Part of a small language model's weights: 7898 steps.
Each number is 50 + 12 x the weight over its row's rms, rounded and kept within 0 to 99. Layers, rows and columns count from 0. The size before them is the row's rms in percent of the matrix's.

# up: layer 4 MLP up, 2048x512, rms 0.0874, rows 1338-1437, columns 64-95
# down: layer 4 MLP down (transposed), 2048x512, rms 0.0908, rows 1338-1437, columns 64-95
up1338 101:42 55 55 59 64 63 63 56 53 42 61 34 41 41 45 37 69 50 39 45 55 32 53 57 50 48 35 52 44 54 48 77
down1338 104:51 50 40 53 44 22 47 63 47 37 61 29 52 41 47 45 54 56 80 50 59 58 49 70 48 30 44 50 32 58 54 22
up1339 101:41 66 66 43 55 60 37 31 50 28 45 64 52 65 45 59 53 67 43 67 56 40 51 61 42 39 53 61 56 50 45 57
down1339 105:37 38 60 62 42 46 59 45 61 48 37 61 56 55 50 58 62 42 53 44 50 47 53 47 46 57 46 40 36 63 59 75
up1340 110:59 32 38 79 23 27 31 36 39 49 62 59 52 42 35 56 71 62 61 30 45 57 60 55 46 63 58 49 55 50 62 41
down1340 101:22 52 50 52 43 48 69 57 47 67 67 35 46 64 47 51 36 31 40 49 62 50 43 53 34 74 54 29 48 34 68 20
up1341 113:50 56 69 43 64 66 40 38 33 56 63 40 70 44 37 57 53 46 66 72 54 56 55 67 31 38 61 46 67 65 62 48
down1341 105:44 58 48 43 47 50 51 42 45 35 69 44 55 34 61 23 33 46 51 57 32 50 67 61 41 60 58 50 56 55 64 32
up1342 101:45 75 60 66 58 55 48 42 64 41 49 42 43 48 33 61 44 26 38 49 49 38 44 44 68 64 47 46 39 49 43 48
down1342 101:45 60 41 44 46 43 38 42 62 58 54 66 47 66 57 53 35 50 42 43 55 35 19 45 18 25 70 61 41 52 41 43
up1343 098:42 59 41 46 46 78 67 62 62 46 37 59 62 56 52 50 55 43 62 51 59 54 35 61 57 69 42 39 71 30 54 41
down1343 101:48 31 50 23 49 37 39 48 57 65 54 55 65 21 37 35 78 21 40 52 51 54 33 30 45 47 41 29 50 38 59 37
up1344 104:44 75 50 73 68 32 41 40 45 38 45 69 43 34 44 63 61 43 45 41 65 69 56 65 53 54 52 37 44 49 30 45
down1344 104:41 41 53 37 54 50 41 63 36 50 71 51 52 28 39 42 41 24 38 61 54 57 45 51 45 59 58 37 50 33 63 52
up1345 097:67 38 44 35 52 53 81 56 54 66 35 56 68 40 56 54 30 60 33 50 44 64 45 46 38 39 50 44 66 40 66 60
down1345 100:33 55 49 44 41 25 31 52 51 54 20 60 45 46 58 43 46 43 55 49 49 39 47 25 55 18 43 56 71 45 60 34
up1346 102:46 72 51 43 55 49 68 57 53 51 68 54 42 61 43 36 60 57 57 36 52 32 39 34 47 58 30 49 64 31 43 39
down1346 101:60 38 49 48 61 47 60 37 60 54 46 65 47 38 73 41 42 50 75 62 55 48 47 54 58 45 35 44 63 48 39 47
up1347 105:60 60 36 52 59 48 18 44 33 78 55 57 43 45 53 50 60 55 41 61 50 58 44 50 57 22 38 46 56 35 53 56
down1347 102:44 60 54 45 54 38 61 56 66 59 44 38 37 48 44 64 35 56 49 50 57 49 50 63 47 84 42 44 67 55 70 44
up1348 105:47 62 30 29 49 53 32 53 61 47 57 55 59 72 35 55 54 39 44 36 42 51 48 47 47 44 28 45 49 37 57 44
down1348 104:25 44 49 38 73 53 63 45 47 59 63 49 51 60 52 65 56 46 44 60 61 35 34 28 35 37 59 38 25 51 35 38
up1349 098:52 49 64 69 67 55 42 41 52 52 35 46 51 40 34 42 66 57 43 56 65 49 27 54 33 43 58 50 51 54 43 41
down1349 097:78 28 75 64 36 46 44 73 57 53 39 44 53 53 52 55 45 19 39 35 34 42 59 35 64 48 40 52 54 42 64 49
up1350 096:57 62 47 49 45 54 36 56 51 41 66 66 55 43 35 65 49 47 33 57 40 76 50 63 62 33 66 41 53 53 60 41
down1350 099:21 63 37 54 40 55 33 64 29 55 64 41 65 59 42 47 60 49 52 51 37 58 54 54 70 46 55 71 42 52 59 65
up1351 090:42 59 48 68 40 59 43 70 49 52 50 69 57 65 54 41 32 61 51 51 46 61 68 39 57 62 16 34 39 48 64 45
down1351 099:42 49 32 72 47 40 37 31 64 69 73 53 54 42 57 49 70 49 54 74 50 48 40 59 54 29 40 52 60 58 36 59
up1352 109:43 60 30 36 45 39 39 57 45 33 79 50 25 65 56 46 57 52 39 51 47 52 38 55 38 50 46 48 44 51 49 54
down1352 106:42 66 37 53 42 44 41 62 39 60 32 63 69 42 47 47 27 60 47 67 44 41 66 64 41 33 65 37 49 63 50 59
up1353 096:29 50 51 47 46 47 46 37 45 44 48 53 61 42 54 42 49 54 53 49 49 35 47 59 17 43 54 56 42 24 49 47
down1353 094:47 47 48 58 60 60 44 64 45 57 21 34 50 56 61 52 32 46 45 57 40 21 43 48 47 44 34 41 52 46 50 52
up1354 094:56 51 48 43 26 39 57 60 43 76 25 35 56 69 49 56 61 69 44 62 44 32 39 66 38 41 65 75 41 64 46 65
down1354 092:53 32 52 61 17 40 55 35 38 51 71 58 52 20 57 55 60 39 40 51 48 43 71 54 82 56 39 38 50 28 82 54
up1355 105:35 59 32 59 39 50 51 34 43 52 37 63 57 71 44 61 43 45 74 38 41 44 50 42 43 52 62 55 39 60 60 66
down1355 098:53 39 61 46 53 60 33 40 26 55 36 52 43 61 46 53 59 24 64 37 53 64 25 55 74 62 73 28 47 45 68 67
up1356 127:39 49 60 30 70 45 52 73 44 49 46 43 52 36 36 62 46 53 65 45 61 41 62 58 67 52 37 58 37 54 58 40
down1356 119:51 51 53 43 70 31 76 47 58 56 34 60 41 63 42 54 74 47 70 48 60 49 51 57 46 35 34 57 45 50 29 71
up1357 093:59 47 60 64 27 38 55 40 55 53 39 60 49 60 33 73 56 50 51 70 44 80 42 43 42 56 63 73 62 50 50 56
down1357 095:72 44 49 41 52 38 65 58 78 36 43 56 39 53 61 31 68 53 68 36 73 38 74 39 65 53 48 48 49 61 35 25
up1358 101:57 35 54 43 40 56 46 49 28 53 24 50 27 45 60 54 44 59 42 54 38 52 63 33 28 49 47 67 49 60 66 50
down1358 106:76 37 64 49 51 59 60 63 53 76 62 48 28 53 51 46 48 56 59 58 58 49 44 47 51 58 46 45 48 56 60 57
up1359 104:42 55 42 48 42 71 54 38 66 52 39 59 38 56 45 56 65 36 62 46 34 67 52 39 39 66 43 38 26 43 57 59
down1359 102:38 59 50 33 54 54 46 64 52 73 65 43 50 54 46 52 58 51 50 61 53 70 46 40 40 29 47 51 28 43 59 58
up1360 095:67 48 61 60 36 36 37 26 40 65 52 39 47 65 49 73 42 34 45 66 54 63 33 46 53 51 54 45 41 33 25 47
down1360 096:71 69 59 38 26 53 48 44 29 53 65 50 40 44 61 69 55 40 59 50 60 45 69 37 42 61 52 52 52 36 77 60
up1361 120:52 62 55 69 66 57 35 52 84 45 45 45 59 50 49 47 44 62 38 74 70 37 65 54 33 50 27 63 31 53 35 61
down1361 104:43 47 44 38 33 48 38 66 53 45 54 63 52 38 49 26 51 52 51 50 58 47 45 46 52 42 41 53 41 54 50 42
up1362 101:53 40 56 42 67 49 38 46 50 59 47 65 60 64 76 32 39 73 50 42 55 53 47 49 61 43 51 53 69 45 67 46
down1362 097:27 60 58 46 20 68 44 60 53 51 49 42 44 44 39 64 55 34 35 48 26 78 49 38 35 54 46 43 48 69 45 57
up1363 102:33 55 68 59 62 67 43 54 38 72 48 57 56 52 35 48 43 29 47 50 58 53 40 33 63 69 48 64 51 46 35 42
down1363 117:36 55 34 47 63 50 40 45 47 48 64 43 50 50 31 54 33 46 54 43 48 31 57 38 45 48 27 68 38 42 36 42
up1364 100:43 49 24 52 52 22 46 48 30 55 40 72 56 51 42 49 60 48 60 52 51 40 54 75 51 57 46 61 70 46 55 67
down1364 110:27 61 45 27 44 52 79 34 47 29 43 46 60 50 53 48 35 53 61 57 46 47 50 54 61 52 17 57 49 79 60 37
up1365 105:34 64 58 57 65 55 48 38 48 70 75 32 64 64 36 53 51 51 55 56 41 46 67 60 39 44 58 66 62 37 39 42
down1365 105:42 41 36 57 51 76 47 38 51 42 22 68 54 16 82 50 68 53 58 58 55 46 18 55 58 52 60 36 42 52 51 57
up1366 096:52 72 70 53 38 44 48 70 43 54 60 35 48 62 47 63 30 52 36 51 46 35 43 59 49 70 68 39 45 40 58 62
down1366 105:66 59 52 47 48 56 43 57 43 48 47 39 70 55 55 55 68 53 54 37 43 34 58 44 53 36 52 54 43 58 44 31
up1367 101:46 33 57 54 50 46 46 36 31 61 44 54 32 65 45 56 53 43 26 34 53 51 51 48 48 62 38 78 36 60 66 67
down1367 104:36 55 49 71 60 52 52 58 53 43 72 50 57 56 68 40 35 32 47 32 50 60 53 35 60 51 87 54 49 54 65 48
up1368 102:68 46 57 61 50 31 51 37 57 67 64 56 42 52 51 57 47 55 45 39 63 32 50 62 71 52 61 71 67 56 36 69
down1368 098:45 51 49 39 54 58 58 44 53 47 52 45 60 46 42 53 45 52 51 62 59 67 66 59 49 67 39 61 51 70 50 71
up1369 098:25 33 53 50 24 57 57 70 46 53 60 42 51 51 66 48 64 55 33 45 52 78 42 41 66 57 48 45 49 35 50 42
down1369 109:46 68 51 43 58 56 36 58 77 67 40 30 63 39 56 27 50 71 25 31 45 47 56 45 51 37 41 57 47 67 40 48
up1370 092:51 47 55 53 73 40 74 39 78 53 56 36 31 53 48 37 48 50 55 55 57 53 49 59 65 50 57 48 56 36 47 25
down1370 097:50 38 41 59 42 70 55 69 40 09 33 44 23 52 37 51 60 54 38 44 30 54 53 52 53 62 43 46 42 42 75 54
up1371 100:55 55 46 48 45 69 40 49 80 47 53 71 62 29 42 58 52 47 44 43 19 46 48 50 51 50 54 32 55 42 40 33
down1371 104:48 45 63 64 33 69 54 55 43 35 61 41 20 37 37 34 58 62 62 63 45 57 69 57 35 52 49 50 58 27 38 36
up1372 091:57 50 45 56 53 44 70 60 30 32 47 48 26 43 53 60 21 54 47 45 35 41 78 22 58 60 28 56 47 73 35 42
down1372 097:51 40 41 50 36 82 37 53 79 61 65 56 54 46 67 45 55 49 47 45 49 40 32 73 78 28 78 54 50 50 54 49
up1373 084:53 44 44 67 76 35 62 53 73 10 66 69 51 45 57 52 32 30 44 49 49 44 49 48 43 38 41 61 50 48 50 49
down1373 079:57 56 54 44 31 54 32 52 55 62 42 27 47 62 58 38 71 62 54 44 46 55 51 44 65 47 75 50 59 66 69 46
up1374 099:57 32 44 62 29 47 54 42 65 63 39 43 52 70 57 47 60 76 66 82 48 51 58 65 57 69 39 67 37 40 45 47
down1374 104:41 76 41 61 63 53 37 41 51 58 63 51 37 47 52 52 28 43 42 30 47 56 52 48 44 50 37 65 56 41 65 58
up1375 101:29 48 22 25 51 42 51 65 83 53 61 35 44 49 39 48 69 45 59 48 44 58 71 34 42 61 53 62 37 42 53 53
down1375 109:42 27 70 50 37 39 53 52 36 46 50 56 54 61 43 54 57 52 57 52 49 50 47 52 51 44 62 50 59 41 60 82
up1376 102:45 76 58 65 31 45 35 40 50 37 46 43 37 31 36 34 43 64 30 37 45 39 26 64 46 39 44 58 50 38 46 56
down1376 102:61 36 60 47 28 66 64 55 43 54 47 45 37 48 53 43 35 51 51 45 66 75 35 37 54 37 55 32 47 56 47 38
up1377 096:70 49 65 67 54 44 48 71 52 45 65 40 61 15 35 42 35 70 51 43 58 25 67 41 43 42 38 20 54 48 45 43
down1377 099:77 69 63 33 40 48 47 49 58 56 63 69 40 67 56 46 35 49 78 64 32 43 58 28 54 46 64 66 54 38 38 52
up1378 089:27 33 53 50 55 39 52 47 58 36 52 53 42 43 41 60 58 54 51 55 41 45 60 67 40 47 38 52 54 47 51 62
down1378 097:33 72 56 65 49 71 37 60 24 31 41 40 55 43 52 54 47 41 58 49 59 58 47 09 49 52 67 41 35 49 52 64
up1379 098:46 63 49 34 48 37 38 51 62 35 25 35 57 53 41 45 54 58 71 37 39 65 44 43 47 43 53 48 50 40 52 55
down1379 096:75 45 31 29 58 61 62 49 60 32 60 58 48 46 55 51 69 39 52 59 67 77 54 67 84 40 41 33 56 59 59 41
up1380 094:54 44 52 60 36 48 43 66 28 41 36 65 83 57 47 60 64 56 54 53 52 42 42 55 46 35 44 67 57 48 62 63
down1380 101:42 35 53 63 59 59 66 45 65 53 45 47 43 49 38 50 24 52 68 39 43 56 42 53 64 71 45 51 42 66 57 41
up1381 120:52 50 49 45 52 32 51 61 34 66 21 47 47 63 60 66 72 42 50 53 46 43 66 45 46 42 55 60 37 51 50 32
down1381 116:64 57 49 37 47 33 35 41 45 47 47 38 50 60 45 61 65 60 34 50 64 56 52 37 33 49 69 49 49 53 57 65
up1382 097:34 37 62 54 63 62 69 57 64 38 50 68 62 57 52 56 70 61 24 38 46 52 63 36 40 42 44 46 84 34 55 34
down1382 100:41 55 54 36 42 41 35 55 70 59 64 53 46 37 59 53 66 69 52 59 57 35 46 58 60 50 35 31 43 42 60 61
up1383 100:66 66 51 57 33 58 34 39 49 56 38 46 37 53 33 73 34 49 46 43 48 63 42 49 38 60 39 38 32 46 38 40
down1383 104:43 33 65 39 46 43 26 28 42 22 56 73 70 37 24 46 45 53 54 31 23 36 57 41 64 51 46 72 51 40 41 70
up1384 099:46 62 37 65 58 35 64 55 59 42 60 47 50 50 49 48 37 49 49 52 61 43 62 66 44 17 65 29 38 54 68 29
down1384 096:27 75 81 29 57 41 33 59 54 60 25 51 35 45 49 44 25 60 55 46 44 55 63 29 50 54 38 67 34 60 58 56
up1385 086:22 48 50 53 50 50 35 55 28 53 36 39 34 66 46 26 29 46 57 32 51 43 42 54 35 41 52 40 53 57 46 82
down1385 085:47 49 37 44 67 44 35 42 57 61 56 38 53 59 60 72 43 43 75 51 47 62 39 45 61 53 44 61 40 58 56 29
up1386 089:44 43 68 65 58 58 40 56 47 38 51 45 40 57 51 47 36 43 61 47 38 78 54 28 48 48 53 47 53 31 47 36
down1386 088:64 68 47 32 58 46 59 63 46 39 60 35 53 53 37 44 53 43 64 62 66 67 60 34 69 64 41 61 55 60 64 73
up1387 095:62 55 35 53 63 58 50 21 34 68 55 43 51 60 51 45 40 66 39 67 41 46 39 46 46 52 24 47 55 49 39 64
down1387 097:61 35 60 40 54 50 55 38 32 71 72 33 43 61 50 53 52 41 61 55 71 39 35 58 52 40 48 51 36 53 35 30
up1388 106:37 58 41 70 63 53 63 52 60 52 29 49 54 78 59 55 58 60 37 77 48 32 53 60 48 32 64 59 64 39 57 47
down1388 096:31 52 47 73 54 63 66 39 68 35 60 39 57 41 49 48 52 32 37 32 53 47 51 48 39 50 51 42 32 50 45 38
up1389 106:58 39 37 39 35 45 51 50 74 51 38 37 46 67 75 37 56 44 04 55 37 55 38 32 55 56 42 56 59 57 51 30
down1389 113:74 57 37 38 52 36 51 61 37 48 58 38 48 35 66 49 54 66 39 62 51 54 40 53 36 54 66 36 50 48 44 35
up1390 100:46 59 45 56 59 47 35 53 60 32 39 33 46 57 45 52 51 66 63 72 46 29 40 50 49 50 42 51 63 60 56 43
down1390 101:52 38 52 56 69 51 49 47 65 43 40 59 50 75 49 52 56 58 52 59 56 72 53 67 66 44 37 47 59 62 65 47
up1391 094:29 30 86 59 33 52 40 41 56 59 52 50 54 57 45 29 38 53 42 53 43 38 70 50 59 60 45 72 60 56 71 38
down1391 094:44 60 70 43 51 45 46 44 56 42 57 68 57 24 58 33 46 62 46 66 47 49 39 50 60 60 53 48 58 32 76 47
up1392 105:58 55 54 60 49 50 76 38 49 58 52 54 46 54 40 38 36 72 49 36 37 19 59 50 45 41 36 55 53 53 50 49
down1392 105:53 63 66 57 36 48 41 47 58 25 39 42 40 46 72 54 57 23 32 40 64 47 45 40 63 59 49 45 36 50 70 47
up1393 095:59 42 35 41 63 65 53 59 42 55 55 56 43 56 29 59 38 57 38 53 46 68 50 47 62 47 31 57 44 52 38 59
down1393 088:62 60 40 53 57 61 61 45 49 46 59 34 50 66 53 48 66 42 54 56 25 35 65 62 53 54 50 66 59 57 49 46
up1394 100:52 73 45 70 42 29 43 45 51 55 41 47 79 54 55 46 67 42 58 39 52 57 54 54 47 52 44 61 38 66 74 38
down1394 098:52 47 24 45 36 63 46 65 49 45 63 55 30 52 38 41 44 65 61 68 35 43 40 46 33 59 36 58 70 39 50 46
up1395 100:65 33 44 59 52 47 37 48 29 49 46 48 44 56 44 38 55 36 63 68 67 56 68 32 62 57 49 67 47 43 38 50
down1395 104:68 67 78 63 53 53 45 53 56 35 33 54 34 40 55 45 35 58 40 52 52 47 53 52 56 23 41 71 65 62 44 55
up1396 091:91 48 56 31 59 38 41 60 47 60 66 21 37 39 36 46 41 54 47 61 33 40 41 57 32 51 63 44 45 59 62 54
down1396 096:40 53 50 50 40 38 55 52 52 67 48 55 39 56 54 38 67 62 42 59 48 72 60 21 59 65 52 57 45 68 57 40
up1397 105:34 74 37 48 46 62 67 57 38 33 47 65 51 37 50 58 41 52 51 31 39 20 39 46 29 52 39 59 58 58 39 40
down1397 102:48 42 58 35 44 44 61 45 43 59 43 54 45 49 45 31 52 47 41 82 25 59 65 64 50 36 14 52 54 40 44 64
up1398 092:37 52 74 38 46 36 77 65 33 53 32 51 62 53 36 51 46 41 63 56 48 37 78 55 28 60 37 63 59 18 41 48
down1398 088:58 46 30 41 52 57 42 63 44 50 59 45 50 46 38 49 46 60 21 47 43 44 30 35 35 72 42 51 42 45 42 55
up1399 093:38 40 61 39 51 41 54 34 52 56 56 42 31 59 47 50 45 63 61 44 51 44 80 38 62 34 38 69 52 60 66 53
down1399 092:53 52 55 49 43 47 65 58 69 68 66 43 50 58 42 33 35 49 61 40 51 60 23 54 49 58 48 48 57 72 23 68
up1400 101:55 62 61 59 49 60 37 51 68 45 45 53 46 56 58 44 67 50 36 56 38 65 57 56 41 38 47 45 68 54 42 54
down1400 097:61 49 45 33 44 54 64 73 53 53 63 24 45 38 58 40 37 61 53 58 45 26 41 50 49 63 50 44 54 46 58 66
up1401 092:51 28 60 51 49 59 52 41 54 33 49 38 45 50 27 66 74 61 49 37 40 52 42 22 50 40 32 46 62 45 56 42
down1401 095:45 50 47 47 55 48 64 40 40 60 55 29 43 43 55 36 70 51 31 58 65 51 39 50 30 62 31 53 55 45 12 72
up1402 092:48 52 56 50 47 27 62 52 50 40 44 61 55 56 51 27 35 33 44 48 50 65 43 54 63 36 56 49 64 23 55 35
down1402 089:41 66 39 57 42 55 63 33 30 42 64 62 50 56 52 48 44 47 40 37 57 38 53 43 51 43 57 53 43 47 43 37
up1403 102:63 55 58 43 33 24 52 38 57 61 59 34 63 73 41 44 70 43 52 50 55 59 66 53 54 55 42 76 50 37 48 40
down1403 102:74 45 48 33 58 81 40 53 32 51 50 61 28 48 57 48 63 53 36 39 49 60 62 56 61 47 58 58 31 60 54 41
up1404 107:52 60 19 36 32 51 38 45 56 56 55 48 36 48 45 55 44 60 26 59 59 28 51 31 51 57 57 44 17 33 55 57
down1404 104:44 30 48 51 56 49 43 31 44 49 55 34 49 50 61 55 65 36 72 63 54 33 53 53 67 37 66 58 46 45 21 58
up1405 093:64 51 38 43 48 39 47 55 61 68 36 63 47 21 43 48 29 65 64 09 56 48 59 74 51 20 53 54 55 62 56 66
down1405 087:46 65 30 61 44 51 15 51 28 39 50 45 64 56 58 60 71 31 53 47 52 66 52 32 34 41 47 47 53 57 41 60
up1406 095:51 44 55 54 53 56 45 57 48 72 51 28 51 45 56 42 49 55 44 45 19 38 40 47 66 60 33 79 44 73 44 32
down1406 095:49 52 68 54 41 48 44 49 44 47 54 51 24 46 39 52 28 56 50 42 43 65 32 54 36 33 55 82 54 48 61 47
up1407 088:39 43 64 66 30 43 55 43 52 56 38 37 45 60 50 58 46 57 54 62 62 55 58 47 50 37 55 35 49 66 52 48
down1407 085:59 47 58 17 49 42 36 55 70 40 45 58 66 54 56 41 61 29 35 41 53 43 66 61 47 41 66 67 33 38 53 58
up1408 112:52 27 40 50 48 46 44 56 46 15 41 21 41 42 42 58 57 54 43 60 50 55 48 64 40 55 32 43 33 49 35 52
down1408 107:53 50 57 37 53 52 52 34 43 54 69 50 62 67 65 30 68 44 51 36 55 34 56 63 63 46 49 40 49 68 39 54
up1409 093:54 52 52 70 54 75 36 67 51 41 56 51 41 47 53 40 65 46 48 41 79 66 45 60 40 28 57 66 51 56 46 60
down1409 101:36 42 65 69 36 53 37 69 42 55 70 57 42 62 54 55 44 45 50 40 62 44 58 51 59 29 63 48 46 63 65 30
up1410 102:48 53 56 46 65 46 40 42 47 34 49 50 60 60 52 36 57 75 51 44 69 30 45 41 65 38 48 66 33 47 20 50
down1410 105:40 68 49 43 68 46 60 35 68 48 65 53 34 38 49 31 46 58 60 47 45 42 51 64 38 41 48 45 65 52 28 53
up1411 098:49 45 60 67 63 71 58 16 50 53 51 44 51 58 38 59 40 64 62 43 46 40 43 62 64 45 50 51 55 63 27 48
down1411 094:33 51 42 52 35 41 79 53 46 69 32 42 37 42 35 51 45 55 35 29 49 40 41 65 62 50 46 44 49 40 38 58
up1412 089:60 67 44 64 56 62 52 46 91 64 46 48 45 41 54 19 55 52 46 39 72 46 58 44 54 42 32 62 45 64 46 43
down1412 093:67 52 56 42 52 36 37 39 62 31 31 44 49 52 59 60 41 48 51 78 51 60 64 42 35 33 54 45 56 67 42 46
up1413 098:42 62 53 31 40 50 59 35 43 34 62 57 35 57 43 33 42 54 61 52 44 58 50 33 67 66 56 50 57 43 43 66
down1413 096:39 47 42 39 45 43 64 53 54 74 36 42 48 41 48 51 63 47 54 42 43 58 68 50 47 68 52 30 39 57 50 69
up1414 111:48 71 40 64 52 56 43 57 59 29 35 53 67 66 56 40 51 45 64 55 51 56 31 15 59 33 41 44 52 37 45 36
down1414 115:53 44 64 58 29 66 24 47 48 38 40 43 68 51 56 70 43 51 59 37 65 39 45 46 56 24 64 50 46 70 73 42
up1415 097:65 34 50 42 51 49 48 48 77 49 65 38 53 70 29 48 41 62 64 64 42 53 40 63 73 56 56 64 57 25 63 52
down1415 102:53 48 43 31 41 63 66 62 65 55 52 41 54 48 42 30 62 53 58 52 38 57 51 62 40 49 70 48 70 48 43 53
up1416 094:49 54 38 50 62 30 45 44 33 48 29 51 35 74 55 65 35 39 48 61 68 51 40 24 71 53 51 49 46 27 54 52
down1416 086:41 53 28 64 36 48 38 26 41 55 59 57 44 56 40 51 27 38 46 41 74 55 70 68 30 30 49 53 43 45 37 45
up1417 101:48 75 35 57 52 47 58 45 69 48 73 41 66 41 47 54 41 43 38 39 65 41 47 31 56 41 48 64 43 54 54 62
down1417 102:34 91 53 63 50 50 60 57 46 45 67 46 57 36 30 62 73 54 58 29 75 39 45 47 56 70 31 54 37 45 52 55
up1418 131:57 43 41 67 50 42 49 63 31 60 46 46 61 49 61 41 66 68 61 63 44 71 29 56 65 47 43 55 36 55 53 56
down1418 100:50 42 55 36 51 52 39 56 36 56 44 65 18 41 47 42 19 49 46 63 58 44 52 62 33 57 52 38 51 77 56 62
up1419 099:54 49 42 52 38 39 57 54 54 64 43 65 47 66 56 59 36 54 51 57 74 62 49 46 34 67 57 65 28 32 45 69
down1419 102:55 35 51 51 57 48 54 39 37 38 72 52 51 76 56 76 61 53 65 40 51 61 53 50 38 68 52 41 43 56 38 36
up1420 102:43 54 37 35 28 59 78 38 57 54 46 42 54 49 16 44 44 61 31 57 52 37 64 37 45 60 58 40 57 54 59 42
down1420 107:35 54 44 52 69 45 47 61 46 60 41 54 31 74 20 54 38 47 51 58 50 46 42 71 61 31 61 53 39 70 38 52
up1421 102:35 63 57 60 61 60 38 52 72 49 43 80 38 65 46 37 57 24 54 50 40 62 50 47 41 42 46 45 49 70 47 46
down1421 099:32 50 38 45 22 57 48 25 39 43 60 34 74 37 52 36 41 43 43 39 54 64 61 52 60 57 39 49 27 48 49 53
up1422 101:46 61 38 63 53 78 59 28 60 57 45 54 43 50 30 43 32 56 28 56 34 62 54 50 37 55 61 61 36 43 50 63
down1422 103:41 42 42 64 61 55 49 53 39 45 20 61 45 50 58 65 55 58 61 55 47 51 49 56 46 42 47 61 38 52 46 30
up1423 103:53 66 26 44 44 58 40 46 51 44 72 55 59 60 39 38 42 43 72 58 68 46 62 55 48 53 50 69 38 49 42 59
down1423 103:44 39 74 33 47 49 39 30 62 33 32 50 39 53 46 53 52 49 56 25 47 35 43 48 37 70 40 34 50 44 42 36
up1424 094:55 56 71 43 73 45 48 50 57 62 75 76 31 26 59 43 31 46 55 47 55 39 11 55 65 66 48 38 56 35 52 64
down1424 097:46 48 56 53 49 56 54 59 56 34 54 42 55 38 51 88 51 45 56 49 55 61 47 29 45 57 39 46 32 58 53 50
up1425 100:55 41 60 39 52 49 45 58 54 55 40 64 70 63 38 54 54 57 42 61 63 39 43 35 29 49 60 69 50 48 89 54
down1425 112:43 44 41 36 47 50 71 35 42 40 44 54 49 58 52 51 50 47 39 33 51 70 31 57 36 44 40 88 75 67 44 53
up1426 116:61 41 36 63 44 68 38 45 53 47 68 53 50 42 67 33 52 41 52 68 50 58 41 74 64 43 48 56 56 54 36 40
down1426 111:62 71 48 61 50 39 42 50 62 41 71 24 58 77 34 23 50 60 48 51 48 67 73 50 53 36 48 53 50 53 60 48
up1427 106:53 40 42 49 52 31 50 61 47 43 41 54 38 66 43 44 22 42 29 64 49 38 40 45 47 62 63 68 53 49 53 36
down1427 100:49 48 60 58 38 57 66 75 44 51 48 75 69 34 45 26 47 47 49 64 42 93 37 44 58 36 81 56 66 41 46 41
up1428 095:28 51 55 37 66 48 46 58 50 73 36 31 49 63 51 53 50 42 49 46 50 48 43 36 44 62 52 43 30 69 35 37
down1428 097:45 40 52 54 45 55 31 63 64 44 50 54 48 45 62 38 51 39 61 42 64 68 78 62 76 65 21 34 68 45 61 64
up1429 104:46 62 41 66 34 38 33 41 49 40 40 41 49 51 44 30 63 71 36 59 59 58 41 43 33 41 39 56 52 65 56 32
down1429 099:58 28 66 38 41 48 35 53 26 39 68 33 26 58 43 29 55 41 53 44 59 39 62 62 76 42 55 31 45 69 39 65
up1430 091:49 45 46 39 63 37 60 57 43 66 36 67 51 44 47 67 63 51 59 51 45 58 49 51 57 55 24 57 46 54 38 56
down1430 100:41 35 56 49 52 63 50 47 38 71 53 50 35 49 53 35 49 48 53 53 58 42 51 24 57 42 56 47 49 59 41 29
up1431 096:61 33 45 54 57 59 44 41 51 63 51 57 42 68 55 36 35 65 32 30 43 38 59 52 23 48 52 42 53 52 62 42
down1431 097:52 58 43 50 43 22 63 57 47 57 33 28 72 50 70 47 46 39 46 52 61 48 62 52 40 46 43 35 38 58 51 54
up1432 095:25 52 47 53 35 58 56 69 55 28 27 45 60 57 50 51 35 62 61 68 64 26 64 31 62 53 43 41 56 58 63 52
down1432 097:40 58 54 64 57 56 59 53 31 58 50 61 56 64 37 44 57 47 57 45 74 53 30 58 67 40 61 39 35 71 59 73
up1433 098:35 48 53 37 57 42 40 53 80 73 44 79 35 57 54 52 48 67 41 17 45 42 68 46 41 51 41 47 60 45 17 36
down1433 097:50 30 54 35 42 52 58 37 34 54 40 38 68 60 50 21 59 47 54 44 34 58 37 49 66 46 64 41 38 66 64 49
up1434 099:47 39 50 64 26 43 47 50 63 70 43 61 43 41 60 64 68 49 38 55 39 55 17 45 50 71 66 58 49 59 46 30
down1434 104:44 61 47 34 52 33 42 50 37 53 52 46 30 46 44 37 35 51 49 41 58 60 46 61 55 74 48 40 76 34 53 38
up1435 096:32 53 29 58 41 66 63 61 67 68 49 63 63 58 45 32 28 42 40 51 55 55 43 51 41 56 27 57 66 65 62 60
down1435 094:51 47 45 52 42 53 55 23 55 64 60 51 53 45 54 70 51 64 61 49 39 44 44 58 42 57 35 54 55 32 45 46
up1436 102:37 45 37 36 41 41 68 63 60 74 32 63 61 54 47 42 50 65 61 50 38 50 57 52 57 45 52 76 68 60 57 23
down1436 091:57 55 35 62 68 41 56 45 35 70 47 46 52 35 50 54 52 66 61 59 41 46 45 61 44 58 50 27 54 38 62 47
up1437 095:40 28 59 55 40 45 70 65 63 68 39 55 64 42 50 40 41 45 67 52 56 53 63 28 27 59 58 54 45 54 50 53
down1437 097:46 37 83 41 36 47 27 49 38 49 52 57 49 44 45 68 37 38 43 49 74 33 59 58 43 38 48 38 54 56 44 48